config.toml
n_head = 2
n_kv_head = 2
norm_place = "pre"
positions = "rope"
rope_base = 38500.0
attn_scale = 0.208
bias = "none"
extras = ["local attention windows", "a norm on each head", "value embeddings", "a smear gate", "learned residual scales", "capped logits"]
init_std_qkv = 0.0386
schedule = "wsd"
decay_fraction = 0.944
batch_tokens = [16384, 32768]
train_tokens = 208300000
Each number is 50 + 12 x the weight over its row's rms, rounded and kept within 0 to 99. Layers, rows and columns count from 0. The size before them is the row's rms in percent of the matrix's.

# layer 8 MLP gate, 320x160, rms 0.256, rows 0-87, columns 80-159
101:45 52 26 22 67 69 41 55 45 61 55 47 42 61 48 45 95 51 66 36 52 69 28 40 58 52 45 61 73 41 65 52 55 60 63 53 54 40 50 41 63 48 45 39 23 57 31 48 62 64 56 53 38 49 39 51 61 68 44 67 42 49 37 46 62 64 51 50 62 36 63 39 61 38 40 61 43 34 40 55
088:35 49 44 59 46 42 53 55 80 59 47 46 40 49 62 40 36 46 51 64 44 45 42 50 55 37 40 53 53 59 78 41 50 57 55 67 27 66 59 57 58 50 57 54 68 37 56 45 21 46 28 58 29 38 65 67 28 46 34 35 57 38 45 42 59 36 53 55 64 41 69 47 53 61 40 65 24 49 33 42
098:64 50 31 48 59 46 46 53 35 44 68 40 63 57 44 49 36 41 59 66 36 45 35 60 55 54 50 62 54 56 50 54 56 60 44 53 58 58 33 60 38 49 59 33 66 67 55 63 36 45 69 41 61 59 64 45 61 49 54 44 45 48 38 33 42 37 38 58 44 38 46 62 46 46 41 65 69 44 56 39
103:56 53 57 45 59 49 36 64 57 83 54 33 68 46 53 31 71 58 43 38 28 59 59 51 52 58 48 57 53 50 54 72 49 58 61 43 44 40 57 49 45 46 44 52 43 59 50 40 54 49 56 49 64 37 25 60 24 59 51 51 28 44 45 42 59 39 58 46 55 51 50 51 63 58 19 61 59 66 29 53
102:22 61 57 24 61 74 52 36 56 49 67 58 50 30 65 44 37 51 61 38 63 60 64 39 56 41 60 28 52 41 37 65 53 57 61 25 59 52 47 46 17 54 49 37 61 49 54 50 55 52 38 52 50 23 49 54 56 40 53 48 55 56 66 57 66 43 63 53 33 40 67 48 75 45 62 26 53 71 42 72
101:55 35 44 50 34 51 49 64 61 79 36 61 49 60 44 70 51 61 56 59 65 70 44 69 35 42 53 46 63 65 63 54 46 71 24 42 63 43 33 38 65 50 47 49 57 44 49 54 52 37 61 52 39 41 60 61 51 52 40 58 51 64 55 54 65 66 30 49 39 33 47 20 63 46 60 45 56 46 54 54
101:43 57 67 38 54 54 56 65 49 38 50 48 49 45 47 35 29 33 57 70 43 46 31 66 56 57 67 71 63 54 57 56 61 68 46 41 72 43 52 78 51 45 52 59 61 57 35 43 65 59 34 52 60 65 62 52 51 75 50 53 42 69 49 54 63 62 49 60 56 38 51 48 55 55 50 34 54 52 46 45
105:62 31 62 66 50 55 70 53 56 36 47 30 51 36 48 27 62 49 58 42 43 62 53 53 48 25 57 32 50 49 43 63 40 37 55 75 54 43 15 59 39 43 52 60 51 56 28 37 57 49 40 49 82 47 61 44 37 55 63 49 59 40 80 47 65 48 32 55 49 56 61 53 54 50 38 55 55 41 83 54
092:59 52 29 42 38 71 41 38 58 52 53 53 62 42 31 52 41 53 58 58 50 73 29 68 68 49 52 52 52 66 42 42 58 61 60 50 57 70 47 44 61 59 35 49 29 44 65 40 60 39 51 48 48 73 65 37 41 59 57 49 45 79 31 79 65 56 56 42 62 52 38 21 28 38 43 65 53 38 45 62
091:41 57 38 44 44 49 45 32 45 60 58 34 66 55 52 72 64 45 65 49 42 67 37 47 43 42 40 22 54 52 44 32 35 76 46 48 48 59 60 53 52 52 43 47 59 44 62 32 44 35 38 59 64 53 34 54 61 70 47 47 53 43 55 75 42 37 61 55 52 44 47 42 63 62 35 47 39 40 54 30
098:53 41 49 57 34 53 51 43 38 66 48 56 51 37 48 35 59 42 57 42 34 60 44 61 60 70 46 44 43 33 44 41 62 25 43 51 52 62 30 40 31 33 38 54 27 53 72 60 60 36 54 71 46 51 58 47 24 67 49 65 49 70 25 47 71 60 42 53 32 36 44 51 46 36 56 60 59 40 47 50
098:62 35 59 58 49 37 60 51 36 51 46 40 47 54 50 55 45 66 44 27 58 68 60 54 48 62 55 35 39 46 33 56 47 46 47 65 46 77 49 63 49 72 44 68 38 40 61 33 61 45 51 54 56 42 47 60 43 65 61 52 44 38 62 73 49 53 39 43 39 54 38 75 58 32 38 31 52 52 54 60
094:44 37 59 49 68 35 72 46 45 37 51 73 48 57 36 48 34 54 48 68 64 26 48 57 56 56 40 51 36 54 54 51 27 48 47 44 46 70 66 71 71 45 43 61 56 58 35 38 61 56 48 15 31 45 60 53 57 67 55 44 55 47 52 57 45 41 57 61 36 19 60 36 53 42 35 47 49 47 69 54
109:62 39 46 50 48 46 49 49 35 55 48 54 46 63 24 39 34 33 83 73 32 44 45 47 44 58 43 56 29 54 49 54 50 54 54 35 57 65 59 66 62 55 44 35 49 51 41 42 41 61 54 60 19 56 57 47 23 72 36 46 51 63 52 62 38 47 52 60 49 56 55 38 41 50 55 60 47 44 55 39
097:57 52 34 39 60 74 44 48 71 55 34 51 80 20 20 62 37 58 32 43 51 39 62 50 39 64 59 40 32 55 75 47 55 48 45 44 36 59 52 36 49 30 49 45 57 49 63 25 60 63 56 46 52 69 44 45 50 50 69 49 39 56 67 53 58 35 55 62 47 36 43 56 37 41 49 38 35 66 47 57
108:64 52 54 71 51 57 40 41 39 39 56 40 69 58 64 51 71 57 51 51 36 43 49 55 45 59 67 52 50 66 56 51 57 40 77 67 16 78 31 50 54 42 43 68 64 31 55 57 35 60 49 60 54 35 52 54 46 57 51 54 51 39 48 59 62 53 49 50 59 45 34 50 37 60 30 54 38 61 66 46
112:44 36 43 47 41 45 46 63 68 57 25 35 44 64 40 52 47 39 70 41 33 42 45 50 49 49 34 65 49 36 47 64 46 54 32 63 55 73 44 59 35 42 71 59 45 37 34 40 41 62 66 48 32 61 47 42 17 56 58 73 49 40 52 06 49 49 53 46 71 45 68 42 48 30 42 51 62 52 51 35
103:41 37 50 49 42 41 81 46 62 54 52 36 46 69 63 40 50 33 77 62 39 75 39 50 59 47 34 36 29 77 32 56 32 60 68 58 38 53 39 54 64 58 45 53 63 33 70 44 40 52 49 36 58 46 53 35 49 32 61 70 57 49 31 56 54 52 37 70 49 44 42 48 44 27 49 39 55 32 48 55
102:42 36 60 40 44 59 55 47 44 58 78 71 80 58 35 34 60 58 42 68 62 61 57 62 52 62 39 75 67 43 39 38 50 54 39 48 44 38 37 43 65 38 58 58 51 28 49 62 45 42 45 44 36 57 43 48 33 52 56 47 56 41 46 34 68 42 55 45 38 55 40 31 32 58 67 38 60 59 53 66
110:45 50 29 54 37 61 45 74 51 69 30 59 58 53 42 55 72 55 35 75 48 60 41 48 62 50 42 33 54 72 33 41 53 48 49 62 51 66 56 37 56 59 54 32 39 45 50 41 40 35 33 46 73 44 53 58 40 58 52 36 53 65 50 65 65 66 49 55 41 59 67 44 54 64 50 48 69 63 49 56
099:76 41 50 54 54 57 54 35 42 38 60 56 47 79 51 60 52 40 24 60 36 36 37 71 58 60 43 61 43 40 52 51 53 47 32 35 51 42 55 39 63 59 65 62 25 59 46 50 36 63 54 59 49 33 37 72 59 66 42 41 35 60 36 41 50 56 52 36 31 30 42 36 58 69 58 68 54 46 37 35
100:51 28 59 35 36 60 54 73 44 48 46 43 39 46 68 52 62 60 68 53 33 52 37 60 59 35 52 45 58 47 67 50 48 43 66 24 53 53 54 52 60 41 51 50 38 54 44 26 53 38 58 70 46 60 42 55 60 41 61 51 53 30 38 53 25 54 66 52 36 49 59 34 47 45 44 38 49 50 59 73
091:56 47 67 56 45 50 61 56 43 73 48 44 44 69 46 47 75 60 43 47 50 47 30 46 38 30 55 42 66 52 53 74 56 74 38 67 32 59 46 30 59 40 32 51 46 46 44 39 52 49 39 53 61 46 54 45 51 57 52 36 44 60 46 53 59 59 45 62 62 23 47 65 57 41 49 28 25 90 69 58
095:43 69 29 43 55 69 55 59 43 47 66 46 60 38 43 60 53 41 49 52 64 52 65 29 51 65 60 65 50 50 63 52 45 39 67 39 48 51 33 72 74 61 38 54 45 43 51 36 42 65 50 53 55 56 24 40 49 45 70 62 61 42 47 56 52 52 51 62 31 44 49 44 31 63 54 50 33 50 64 52
105:49 44 81 51 49 44 48 51 50 42 50 40 54 58 56 60 46 59 69 64 50 48 25 49 56 36 57 42 51 55 33 42 52 71 65 58 62 35 33 49 39 44 41 57 43 44 62 59 56 59 51 45 80 55 63 51 33 46 70 40 44 68 67 43 49 45 45 54 50 39 70 37 22 41 62 30 66 25 68 53
111:58 66 59 46 41 61 40 55 66 61 40 61 60 49 32 46 44 59 35 44 65 50 29 39 46 46 37 35 54 38 50 61 57 38 42 37 51 61 37 56 64 58 35 60 52 46 48 28 59 49 37 46 68 39 41 43 39 51 49 49 60 27 34 61 52 48 71 71 40 21 53 50 46 55 49 52 53 64 49 39
102:49 57 61 43 51 52 39 81 64 30 45 50 44 65 32 46 46 49 48 46 25 54 45 49 32 59 45 54 72 58 74 41 49 62 44 56 35 48 32 55 56 44 63 61 50 44 47 86 65 47 62 51 39 48 43 34 34 55 29 45 51 39 38 45 70 37 43 50 68 57 77 63 40 52 64 68 47 57 50 43
101:51 68 34 33 38 49 39 67 44 38 56 52 55 56 51 59 68 48 46 49 42 65 43 44 65 46 50 58 62 46 38 57 42 50 47 50 57 62 40 38 54 51 55 36 48 45 34 58 36 51 49 30 61 53 43 68 28 75 39 41 24 47 44 57 31 56 55 60 39 48 51 40 43 32 68 39 55 42 49 48
101:61 33 23 49 47 67 42 32 58 39 58 50 57 34 54 53 41 43 72 66 64 37 40 53 35 35 59 62 56 66 69 60 33 49 52 54 58 38 48 54 54 58 70 44 45 42 61 65 50 51 65 30 45 49 58 49 64 57 41 31 51 46 50 27 70 27 41 33 53 46 66 74 35 62 47 63 54 49 57 42
105:38 48 61 60 52 74 51 58 46 33 62 57 54 44 48 41 25 46 69 39 61 36 60 59 32 59 38 27 43 35 44 51 75 46 52 30 71 61 44 44 52 45 28 56 66 34 50 30 51 43 68 47 60 64 56 16 44 43 59 54 27 41 32 48 49 41 49 47 33 44 49 48 59 26 39 60 40 74 58 48
099:62 35 61 36 56 49 54 50 45 63 61 36 42 70 74 55 58 58 74 50 53 60 37 39 62 44 58 58 49 52 58 48 64 51 49 64 63 62 59 67 31 67 62 46 52 53 28 36 41 41 35 43 54 58 71 37 41 58 51 55 52 48 64 43 43 60 33 55 56 40 53 53 41 45 71 46 47 49 44 50
091:57 26 48 57 42 35 51 39 61 49 33 48 57 62 64 64 39 38 46 60 56 29 35 50 56 56 63 59 80 65 59 48 54 46 74 52 62 36 57 53 71 50 45 61 34 51 49 24 53 43 39 48 54 51 72 49 61 54 15 76 60 66 53 38 53 46 48 41 40 43 41 53 78 54 44 48 39 55 51 53
093:51 39 45 53 55 54 22 47 51 50 50 42 57 62 46 40 50 35 53 58 65 41 59 43 70 43 70 66 50 72 28 58 40 75 54 56 38 48 49 71 38 84 62 45 40 41 53 38 57 49 67 38 53 60 59 62 54 42 58 76 41 54 47 36 27 45 62 57 30 54 51 37 24 50 53 66 42 63 35 54
098:38 50 46 68 39 55 49 34 60 63 43 62 69 45 38 37 70 58 40 60 41 46 35 47 66 46 54 51 47 64 62 36 42 36 63 65 56 39 38 35 33 55 61 63 74 43 41 51 48 37 57 61 55 28 43 54 20 44 58 32 68 61 37 58 59 53 60 27 46 58 58 35 58 45 30 48 28 65 53 34
094:50 63 55 51 44 46 44 54 41 56 44 52 48 56 44 41 64 55 45 57 37 50 49 79 54 24 62 36 48 51 42 65 59 52 27 40 51 70 40 38 49 51 39 40 52 68 51 34 31 49 59 38 60 40 71 64 40 73 61 50 58 48 74 58 44 42 48 47 50 49 46 70 51 47 57 23 16 46 45 81
096:41 38 40 68 40 65 43 60 65 56 60 65 58 34 51 62 53 48 49 45 27 65 50 45 45 52 60 69 70 48 70 51 54 62 36 53 57 63 45 36 50 20 62 45 46 49 55 33 33 46 50 50 56 32 32 63 54 37 42 47 53 53 53 52 45 47 46 49 33 42 29 54 63 64 42 37 54 29 61 64
100:46 43 58 55 62 55 61 54 46 63 41 55 49 59 38 37 57 49 83 36 16 49 87 23 54 51 59 70 44 58 66 36 39 60 49 52 60 52 50 34 70 54 45 50 41 26 32 53 39 47 67 48 47 65 40 31 51 54 49 48 43 22 55 48 56 58 50 52 39 53 34 24 67 60 56 43 57 64 43 64
092:56 49 46 54 40 31 52 39 41 49 52 49 73 43 37 42 59 67 60 53 50 59 75 50 55 24 51 35 61 42 42 48 58 26 22 58 57 47 74 55 53 36 57 51 54 63 42 37 52 56 55 52 50 43 59 67 51 44 48 49 46 54 56 59 75 54 40 33 58 39 43 45 36 69 59 52 68 26 51 62
105:43 50 34 61 75 55 40 64 46 35 65 47 56 59 40 40 61 34 64 41 60 76 71 47 65 43 64 61 57 39 45 46 29 47 45 54 42 64 51 43 54 76 38 29 52 54 48 39 52 32 80 54 54 56 37 44 51 62 53 27 54 53 49 49 45 66 40 55 32 64 45 47 49 55 41 47 50 52 35 45
093:64 58 53 22 66 65 43 68 36 53 59 35 58 48 49 56 73 41 53 41 70 41 46 61 46 50 66 71 54 60 57 52 42 63 44 64 62 52 73 49 54 56 34 46 59 28 54 58 41 14 61 37 38 63 58 63 57 64 54 38 48 67 55 59 43 47 70 51 60 52 32 43 47 42 67 52 42 70 55 69
106:42 27 63 34 46 38 52 71 68 65 56 48 43 59 59 54 64 25 48 60 41 35 60 25 48 55 58 64 44 53 62 59 43 68 49 50 61 24 58 63 48 44 24 63 23 60 52 27 40 56 60 51 57 69 46 35 63 41 34 59 57 48 57 50 67 45 57 58 50 38 39 38 44 24 24 37 59 49 49 48
099:45 42 64 54 42 39 52 35 51 41 40 80 42 33 38 48 69 51 44 68 54 49 54 58 51 56 51 51 36 66 33 60 46 64 52 45 57 50 36 19 32 55 43 63 52 60 33 58 42 36 44 53 49 70 40 54 65 35 52 48 59 51 53 62 54 35 46 61 54 47 58 48 50 65 45 59 53 31 40 45
096:67 44 52 46 23 41 38 55 37 60 45 66 63 40 50 61 41 41 68 41 45 49 26 70 62 72 37 35 65 45 47 61 47 51 51 48 51 57 40 58 45 43 44 49 49 73 68 57 61 58 48 34 55 44 42 57 44 36 37 39 79 50 22 59 57 27 59 47 41 36 52 16 52 57 47 40 49 53 32 33
098:37 46 35 45 61 56 63 33 63 37 62 44 59 72 44 43 61 48 47 50 36 57 71 51 56 50 27 37 66 75 58 43 33 25 48 44 55 31 31 36 55 42 43 38 35 49 30 19 48 70 38 45 53 58 55 31 66 27 47 42 53 55 60 34 47 51 58 41 72 44 66 54 72 44 47 44 43 72 60 72
101:64 65 61 67 68 44 55 57 33 38 46 53 61 52 39 46 49 41 37 54 46 48 50 55 47 39 50 45 29 59 48 47 42 79 51 44 58 51 57 42 54 46 50 55 35 47 58 43 42 49 58 45 53 44 62 53 66 57 49 39 55 26 13 33 55 51 65 44 59 51 60 49 58 42 56 40 49 35 33 71
093:42 37 64 43 50 65 53 45 41 51 40 31 36 66 38 50 46 48 44 56 49 53 57 65 36 37 70 45 53 71 47 48 53 37 46 67 68 53 62 49 55 36 54 55 42 49 41 48 63 56 54 50 41 38 43 52 42 20 68 49 21 47 29 46 60 37 57 54 53 49 48 49 56 37 46 53 30 48 44 54
103:42 71 62 52 73 52 53 51 53 37 40 40 49 36 66 43 58 34 61 89 61 46 39 46 55 53 39 35 53 36 46 52 57 36 52 46 65 43 52 78 60 30 46 42 73 43 44 65 49 55 61 41 33 46 64 72 38 48 51 64 67 46 54 47 36 46 59 29 38 47 54 60 36 51 68 58 39 20 61 41
084:33 46 59 53 59 37 33 60 47 57 40 54 63 43 43 30 55 66 68 50 68 44 54 46 64 47 51 76 54 39 36 32 41 62 65 59 51 47 31 44 41 56 83 47 54 48 40 52 42 39 70 48 51 47 56 63 49 58 55 69 69 32 55 36 41 53 58 41 52 49 61 24 78 48 77 49 32 56 48 38
086:79 72 55 47 54 17 64 53 56 38 75 55 74 37 44 50 79 51 41 46 50 25 50 40 43 64 62 45 52 45 43 70 45 43 49 44 30 72 60 28 64 29 32 70 44 42 55 54 36 56 52 41 42 55 53 42 53 62 73 49 37 71 58 67 64 42 59 39 49 40 48 52 55 53 56 48 51 44 78 40
105:35 33 30 63 39 48 34 65 39 57 60 61 41 52 40 40 53 46 45 23 31 50 72 46 47 28 47 39 47 59 53 60 64 35 55 53 69 58 60 43 44 49 70 56 38 29 34 52 64 59 58 59 57 48 42 61 75 50 55 40 43 54 63 60 48 62 36 33 31 52 57 57 57 58 48 45 50 57 41 52
100:68 50 31 36 42 60 33 41 62 56 37 62 64 48 21 55 37 34 73 63 48 32 51 75 49 35 36 59 40 52 45 42 52 41 52 21 47 63 42 28 43 66 57 74 29 38 54 52 39 47 75 48 42 56 56 42 59 51 48 41 33 61 45 40 59 57 30 61 59 61 56 61 61 48 61 48 45 55 38 47
101:38 47 32 45 57 60 36 53 37 37 58 58 66 57 44 37 47 65 25 63 49 61 59 69 60 44 39 32 37 38 36 56 74 42 55 40 54 65 42 42 44 48 80 44 60 37 41 70 58 50 42 51 24 60 63 41 56 69 62 46 76 49 23 34 38 41 38 63 43 41 61 52 60 40 54 35 56 60 59 49
100:50 66 46 32 39 47 38 71 54 87 61 29 57 76 44 70 49 49 29 39 36 50 24 61 68 25 40 62 53 45 46 65 49 68 38 47 52 53 61 41 69 41 64 43 57 59 52 46 52 41 38 56 38 63 70 64 65 54 32 43 66 48 50 45 32 66 50 53 47 50 68 49 55 33 48 36 30 50 26 41
100:49 50 30 41 37 54 44 38 68 50 45 42 39 53 59 31 43 47 49 53 45 51 35 37 60 69 69 50 38 43 63 64 41 44 42 49 45 62 08 61 48 50 52 57 48 52 36 56 56 38 49 65 49 51 39 70 45 46 40 67 34 77 55 51 43 53 53 54 43 52 82 31 63 40 76 37 48 51 66 45
104:43 50 54 55 55 55 46 55 59 40 59 68 44 50 33 42 63 43 45 29 35 57 48 31 47 44 49 34 80 51 60 44 32 46 51 26 40 37 14 65 74 46 70 43 58 44 39 37 40 64 49 38 40 61 60 47 62 46 49 40 43 71 54 34 48 42 54 69 32 36 33 45 25 45 61 71 51 24 50 45
099:53 62 41 65 37 52 49 35 28 45 51 65 54 56 54 41 24 48 60 59 48 33 50 71 36 53 34 54 54 29 57 38 55 71 47 45 25 57 44 58 51 48 38 38 60 54 33 44 59 45 46 39 74 59 24 68 65 48 50 48 55 38 52 43 59 38 51 39 41 37 39 38 43 20 50 63 57 50 39 45
102:52 41 24 47 40 54 55 50 41 55 61 61 53 55 64 44 50 58 61 54 51 48 35 64 40 44 34 49 62 45 53 47 59 56 66 25 52 57 40 45 55 43 45 45 32 37 66 46 47 54 29 62 48 29 50 52 25 55 66 60 46 39 32 74 58 67 34 43 45 61 34 44 42 62 57 61 37 49 52 39
105:66 29 52 45 58 62 44 65 60 66 43 40 53 65 43 36 64 42 51 57 57 57 44 64 43 41 31 43 43 54 47 54 62 48 38 43 50 51 45 48 56 52 55 52 62 31 55 78 67 37 55 56 24 38 48 61 77 41 29 63 39 45 32 52 60 45 56 78 38 30 40 37 43 58 20 73 41 48 49 40
103:70 39 58 26 50 35 59 58 51 47 49 77 43 50 56 39 39 61 48 57 49 23 43 47 60 38 26 45 53 72 35 65 50 28 37 47 45 44 69 48 59 59 32 62 50 66 43 40 41 34 43 38 27 46 49 55 49 43 53 51 57 55 30 22 59 38 63 43 59 36 46 44 45 48 43 45 37 69 41 45
109:63 44 41 26 54 51 47 51 34 55 54 47 40 55 40 54 72 47 49 40 47 62 47 60 34 43 62 46 44 57 47 64 47 43 75 72 29 65 65 60 44 28 54 35 65 48 44 61 58 46 53 66 54 59 35 60 48 43 40 50 54 51 56 37 48 37 49 56 63 68 65 55 39 56 38 38 68 64 50 55
102:28 61 38 37 42 38 54 56 32 48 35 54 58 52 50 43 22 25 53 68 43 65 65 47 55 58 64 39 43 31 26 57 51 55 65 42 35 14 47 60 54 38 71 56 64 27 64 62 42 43 50 49 52 40 51 66 33 53 47 57 47 49 53 77 47 68 24 38 62 55 42 42 52 53 49 43 39 42 46 52
094:36 62 40 33 50 54 40 41 40 33 40 60 53 35 33 46 40 46 49 36 60 37 35 51 22 58 39 32 40 59 52 52 46 44 44 36 48 64 35 60 54 45 61 54 52 52 45 46 56 53 44 39 47 72 30 51 47 43 62 42 58 38 55 65 72 43 76 44 58 72 66 34 53 46 72 47 37 45 43 52
110:43 51 58 49 47 29 54 47 35 55 22 68 41 54 58 42 59 45 44 65 37 53 52 70 37 55 65 29 58 52 59 42 66 31 49 53 35 43 53 54 58 45 65 52 29 57 63 46 45 67 21 49 45 47 43 28 63 50 44 50 46 58 46 67 66 47 37 70 33 25 67 42 55 58 56 23 49 48 67 61
094:42 41 52 37 43 42 39 65 46 50 56 51 63 43 23 46 60 71 57 63 71 64 51 51 31 59 59 47 55 78 42 58 59 56 47 47 72 43 39 58 46 60 62 71 56 42 41 52 47 54 41 43 44 70 46 42 35 53 57 38 67 27 43 54 58 67 55 70 38 26 49 48 38 39 73 74 59 44 49 68
101:40 52 46 50 29 59 40 74 44 42 43 47 50 24 63 32 64 52 45 36 51 50 56 28 43 37 39 48 65 46 58 67 35 56 64 73 64 62 41 61 43 50 66 42 39 56 33 41 53 51 62 44 56 59 46 57 46 67 29 40 58 53 43 72 47 48 37 47 65 62 75 46 59 55 49 60 62 48 54 59
094:65 61 73 50 43 62 60 65 52 27 36 47 52 45 39 57 75 25 54 51 44 54 64 63 61 51 49 41 31 37 51 52 51 35 56 42 47 71 49 36 39 38 30 33 52 69 33 60 45 67 70 48 62 47 54 35 58 49 60 54 53 43 44 53 35 40 51 59 37 35 37 72 63 48 39 43 55 61 54 58
103:44 38 34 67 45 60 46 75 31 47 28 49 51 50 44 58 89 51 54 48 38 42 50 59 58 41 52 45 60 34 50 34 63 61 33 37 40 41 53 43 49 53 44 34 37 38 50 64 50 55 46 42 42 49 36 43 57 47 63 66 41 40 68 39 35 48 44 60 24 42 42 48 72 66 48 41 56 47 34 41
109:65 57 45 35 53 59 41 34 60 49 44 46 45 49 41 57 66 54 49 49 48 44 53 65 33 63 56 35 54 63 46 59 54 41 31 55 65 44 43 52 46 73 70 47 54 36 36 25 46 70 17 41 47 51 27 62 63 61 67 34 43 47 54 71 43 54 43 54 69 64 58 18 42 61 46 68 24 39 77 56
097:57 70 62 51 37 54 55 53 61 58 33 40 61 53 59 42 51 39 47 65 32 54 61 62 26 41 50 75 35 69 62 62 58 38 47 72 56 36 66 31 61 56 77 26 56 62 50 55 38 33 49 52 44 43 37 44 47 55 66 28 52 51 50 41 54 45 30 46 64 43 43 66 65 63 56 56 59 57 52 38
098:36 36 43 45 30 57 58 57 85 54 53 37 76 63 38 49 50 39 60 45 44 58 57 48 71 55 69 54 59 76 45 51 47 69 47 50 64 23 45 42 68 69 44 52 37 32 59 44 47 41 55 43 63 38 65 42 43 50 48 52 67 48 38 34 50 44 38 55 50 59 62 51 62 51 60 31 48 53 50 38
099:56 60 50 62 49 56 38 51 35 28 65 41 49 55 57 48 31 40 56 52 63 34 37 51 54 57 57 59 37 68 64 58 51 50 49 28 50 55 21 51 49 48 42 78 39 56 64 55 49 55 48 50 28 52 61 88 52 65 49 56 40 38 48 40 56 69 21 42 47 58 35 32 64 45 59 51 53 67 54 33
104:50 42 64 20 47 47 47 60 57 58 44 46 57 65 58 61 71 32 64 30 66 65 47 37 25 58 66 43 32 39 63 51 64 58 54 30 45 57 48 67 48 57 56 50 47 37 36 76 45 56 19 52 46 48 47 47 45 70 43 36 46 67 31 85 44 53 45 43 53 39 59 71 53 51 48 45 38 26 58 48
091:75 54 55 43 63 45 57 55 46 24 55 48 47 46 63 35 50 41 34 40 36 60 37 49 51 30 52 45 41 52 50 58 57 55 57 38 57 42 55 40 44 31 26 65 78 22 48 40 43 35 26 63 55 62 66 56 67 39 44 51 49 39 42 61 72 52 42 38 40 59 56 50 40 34 41 47 56 32 47 72
098:50 63 52 49 52 48 45 61 63 84 31 53 62 38 31 44 48 59 41 36 40 39 56 63 29 55 65 70 42 54 34 34 50 63 49 63 51 46 53 54 32 62 56 63 26 32 37 53 59 35 22 49 41 27 49 38 40 33 46 58 43 42 47 51 54 29 38 36 70 45 68 55 29 43 54 65 32 73 44 28
099:67 27 60 54 36 45 54 51 59 67 50 51 50 53 57 42 48 42 45 38 32 56 37 45 56 41 54 46 47 49 41 66 45 64 69 68 63 46 49 62 42 40 58 59 56 63 60 76 40 74 52 69 32 20 48 64 29 64 49 53 16 25 49 39 42 44 39 38 43 47 58 48 35 38 58 50 40 33 47 27
106:31 50 56 59 63 37 42 66 52 64 30 48 45 56 58 39 63 49 54 42 51 61 66 28 41 37 51 41 77 52 39 51 65 40 28 48 70 49 57 59 65 54 45 66 51 48 33 40 57 27 33 30 28 65 34 63 35 46 64 50 58 34 32 47 54 57 61 53 37 45 48 50 34 52 60 62 22 49 48 61
087:55 59 36 47 48 59 29 54 54 54 42 44 58 60 55 49 61 44 46 60 26 70 62 37 45 32 56 52 46 54 46 53 55 54 43 57 85 44 39 44 38 55 65 53 57 42 59 48 27 52 46 49 56 59 62 69 52 44 55 43 44 42 76 60 54 49 19 55 55 46 67 71 14 75 53 45 54 81 76 63
105:45 65 56 36 48 28 57 56 38 43 39 46 71 53 65 36 56 58 53 42 34 66 47 75 41 55 62 45 51 22 40 57 55 37 67 34 54 52 38 39 37 61 33 44 53 66 43 35 40 53 56 31 40 62 49 57 51 51 59 65 65 64 64 39 64 54 68 70 70 39 38 53 55 35 66 29 59 41 70 52
096:36 59 54 45 19 65 36 67 55 43 58 54 56 37 57 39 45 45 61 58 45 20 53 36 35 62 37 70 49 68 66 59 30 46 47 68 42 65 48 50 45 44 34 48 58 57 51 29 54 55 55 53 49 42 58 54 47 46 36 35 43 48 44 59 62 47 54 48 46 57 51 30 46 51 60 65 47 46 70 48
101:40 34 65 39 41 56 67 58 53 49 42 40 47 26 48 60 55 42 60 54 56 39 38 74 65 60 66 55 35 53 68 56 45 68 43 54 55 44 61 37 35 51 56 57 62 50 30 53 30 40 36 36 58 45 31 53 50 42 52 34 40 62 55 31 66 47 50 46 48 53 67 53 38 67 53 53 43 70 48 54
095:38 39 58 66 49 57 55 51 38 59 68 57 55 55 48 52 64 47 42 65 62 59 49 47 70 53 29 58 52 53 59 61 36 46 75 50 34 49 58 62 44 50 42 53 58 34 47 57 48 68 70 41 40 46 44 75 42 71 48 65 57 55 57 53 62 57 54 54 56 48 65 52 70 53 36 42 53 80 61 58
096:34 56 44 42 58 33 57 53 60 44 27 35 39 36 77 72 45 61 72 40 34 44 41 35 29 54 42 48 62 46 39 77 74 58 34 56 49 51 47 34 35 45 58 55 38 65 35 50 55 43 36 56 42 48 47 71 49 37 44 47 46 38 32 54 52 27 55 45 43 47 46 48 51 46 55 46 41 61 60 56
096:28 65 45 37 35 55 50 48 51 48 80 49 39 20 47 54 52 53 53 74 48 42 56 56 54 69 36 49 61 61 47 70 60 55 55 39 58 49 58 76 57 39 52 47 50 53 35 55 49 49 49 50 58 54 41 56 44 41 53 49 60 28 66 68 33 44 63 74 67 53 41 36 50 48 46 58 23 43 59 50
096:73 42 40 33 45 26 51 55 36 59 46 56 55 58 61 53 59 46 63 56 52 52 56 49 29 35 54 45 35 56 35 60 42 59 34 74 41 72 62 35 72 59 52 41 43 50 49 19 49 49 50 45 59 53 52 58 33 50 65 44 33 42 57 42 45 52 43 48 67 34 49 30 30 59 41 61 70 50 52 43
104:46 26 31 25 37 47 30 43 48 59 60 45 48 50 57 40 67 43 39 42 37 58 42 52 58 48 68 70 61 52 51 45 51 28 60 63 38 40 31 56 59 31 13 60 20 57 15 23 36 45 54 58 50 47 36 46 66 55 38 33 47 55 47 62 48 58 45 51 76 48 49 33 31 55 40 32 23 66 52 59
101:37 58 59 39 46 38 46 67 32 62 45 62 38 32 54 53 31 58 64 66 34 59 41 53 17 51 68 42 43 58 46 30 58 40 70 19 50 65 48 60 49 54 32 45 66 51 36 64 44 47 43 58 26 39 48 57 34 64 45 35 52 49 72 49 39 48 53 37 68 70 45 49 63 53 59 49 46 28 34 40
103:58 49 59 50 49 26 38 37 44 33 68 45 53 41 56 41 48 39 41 50 61 60 56 55 34 49 49 55 40 52 68 55 50 59 42 51 38 44 70 61 30 57 56 41 45 61 47 50 43 39 53 51 43 35 36 27 61 81 33 32 45 72 31 56 67 38 61 52 58 48 55 38 54 52 61 25 48 77 63 53
094:43 57 58 49 59 54 48 51 57 42 63 42 45 46 50 53 53 30 58 66 59 39 46 53 63 34 44 60 41 92 62 63 22 67 71 72 51 95 46 52 55 62 41 44 49 44 57 34 41 56 63 52 76 52 46 56 54 41 34 32 66 64 45 58 57 30 48 39 67 39 60 56 61 56 38 60 53 55 48 45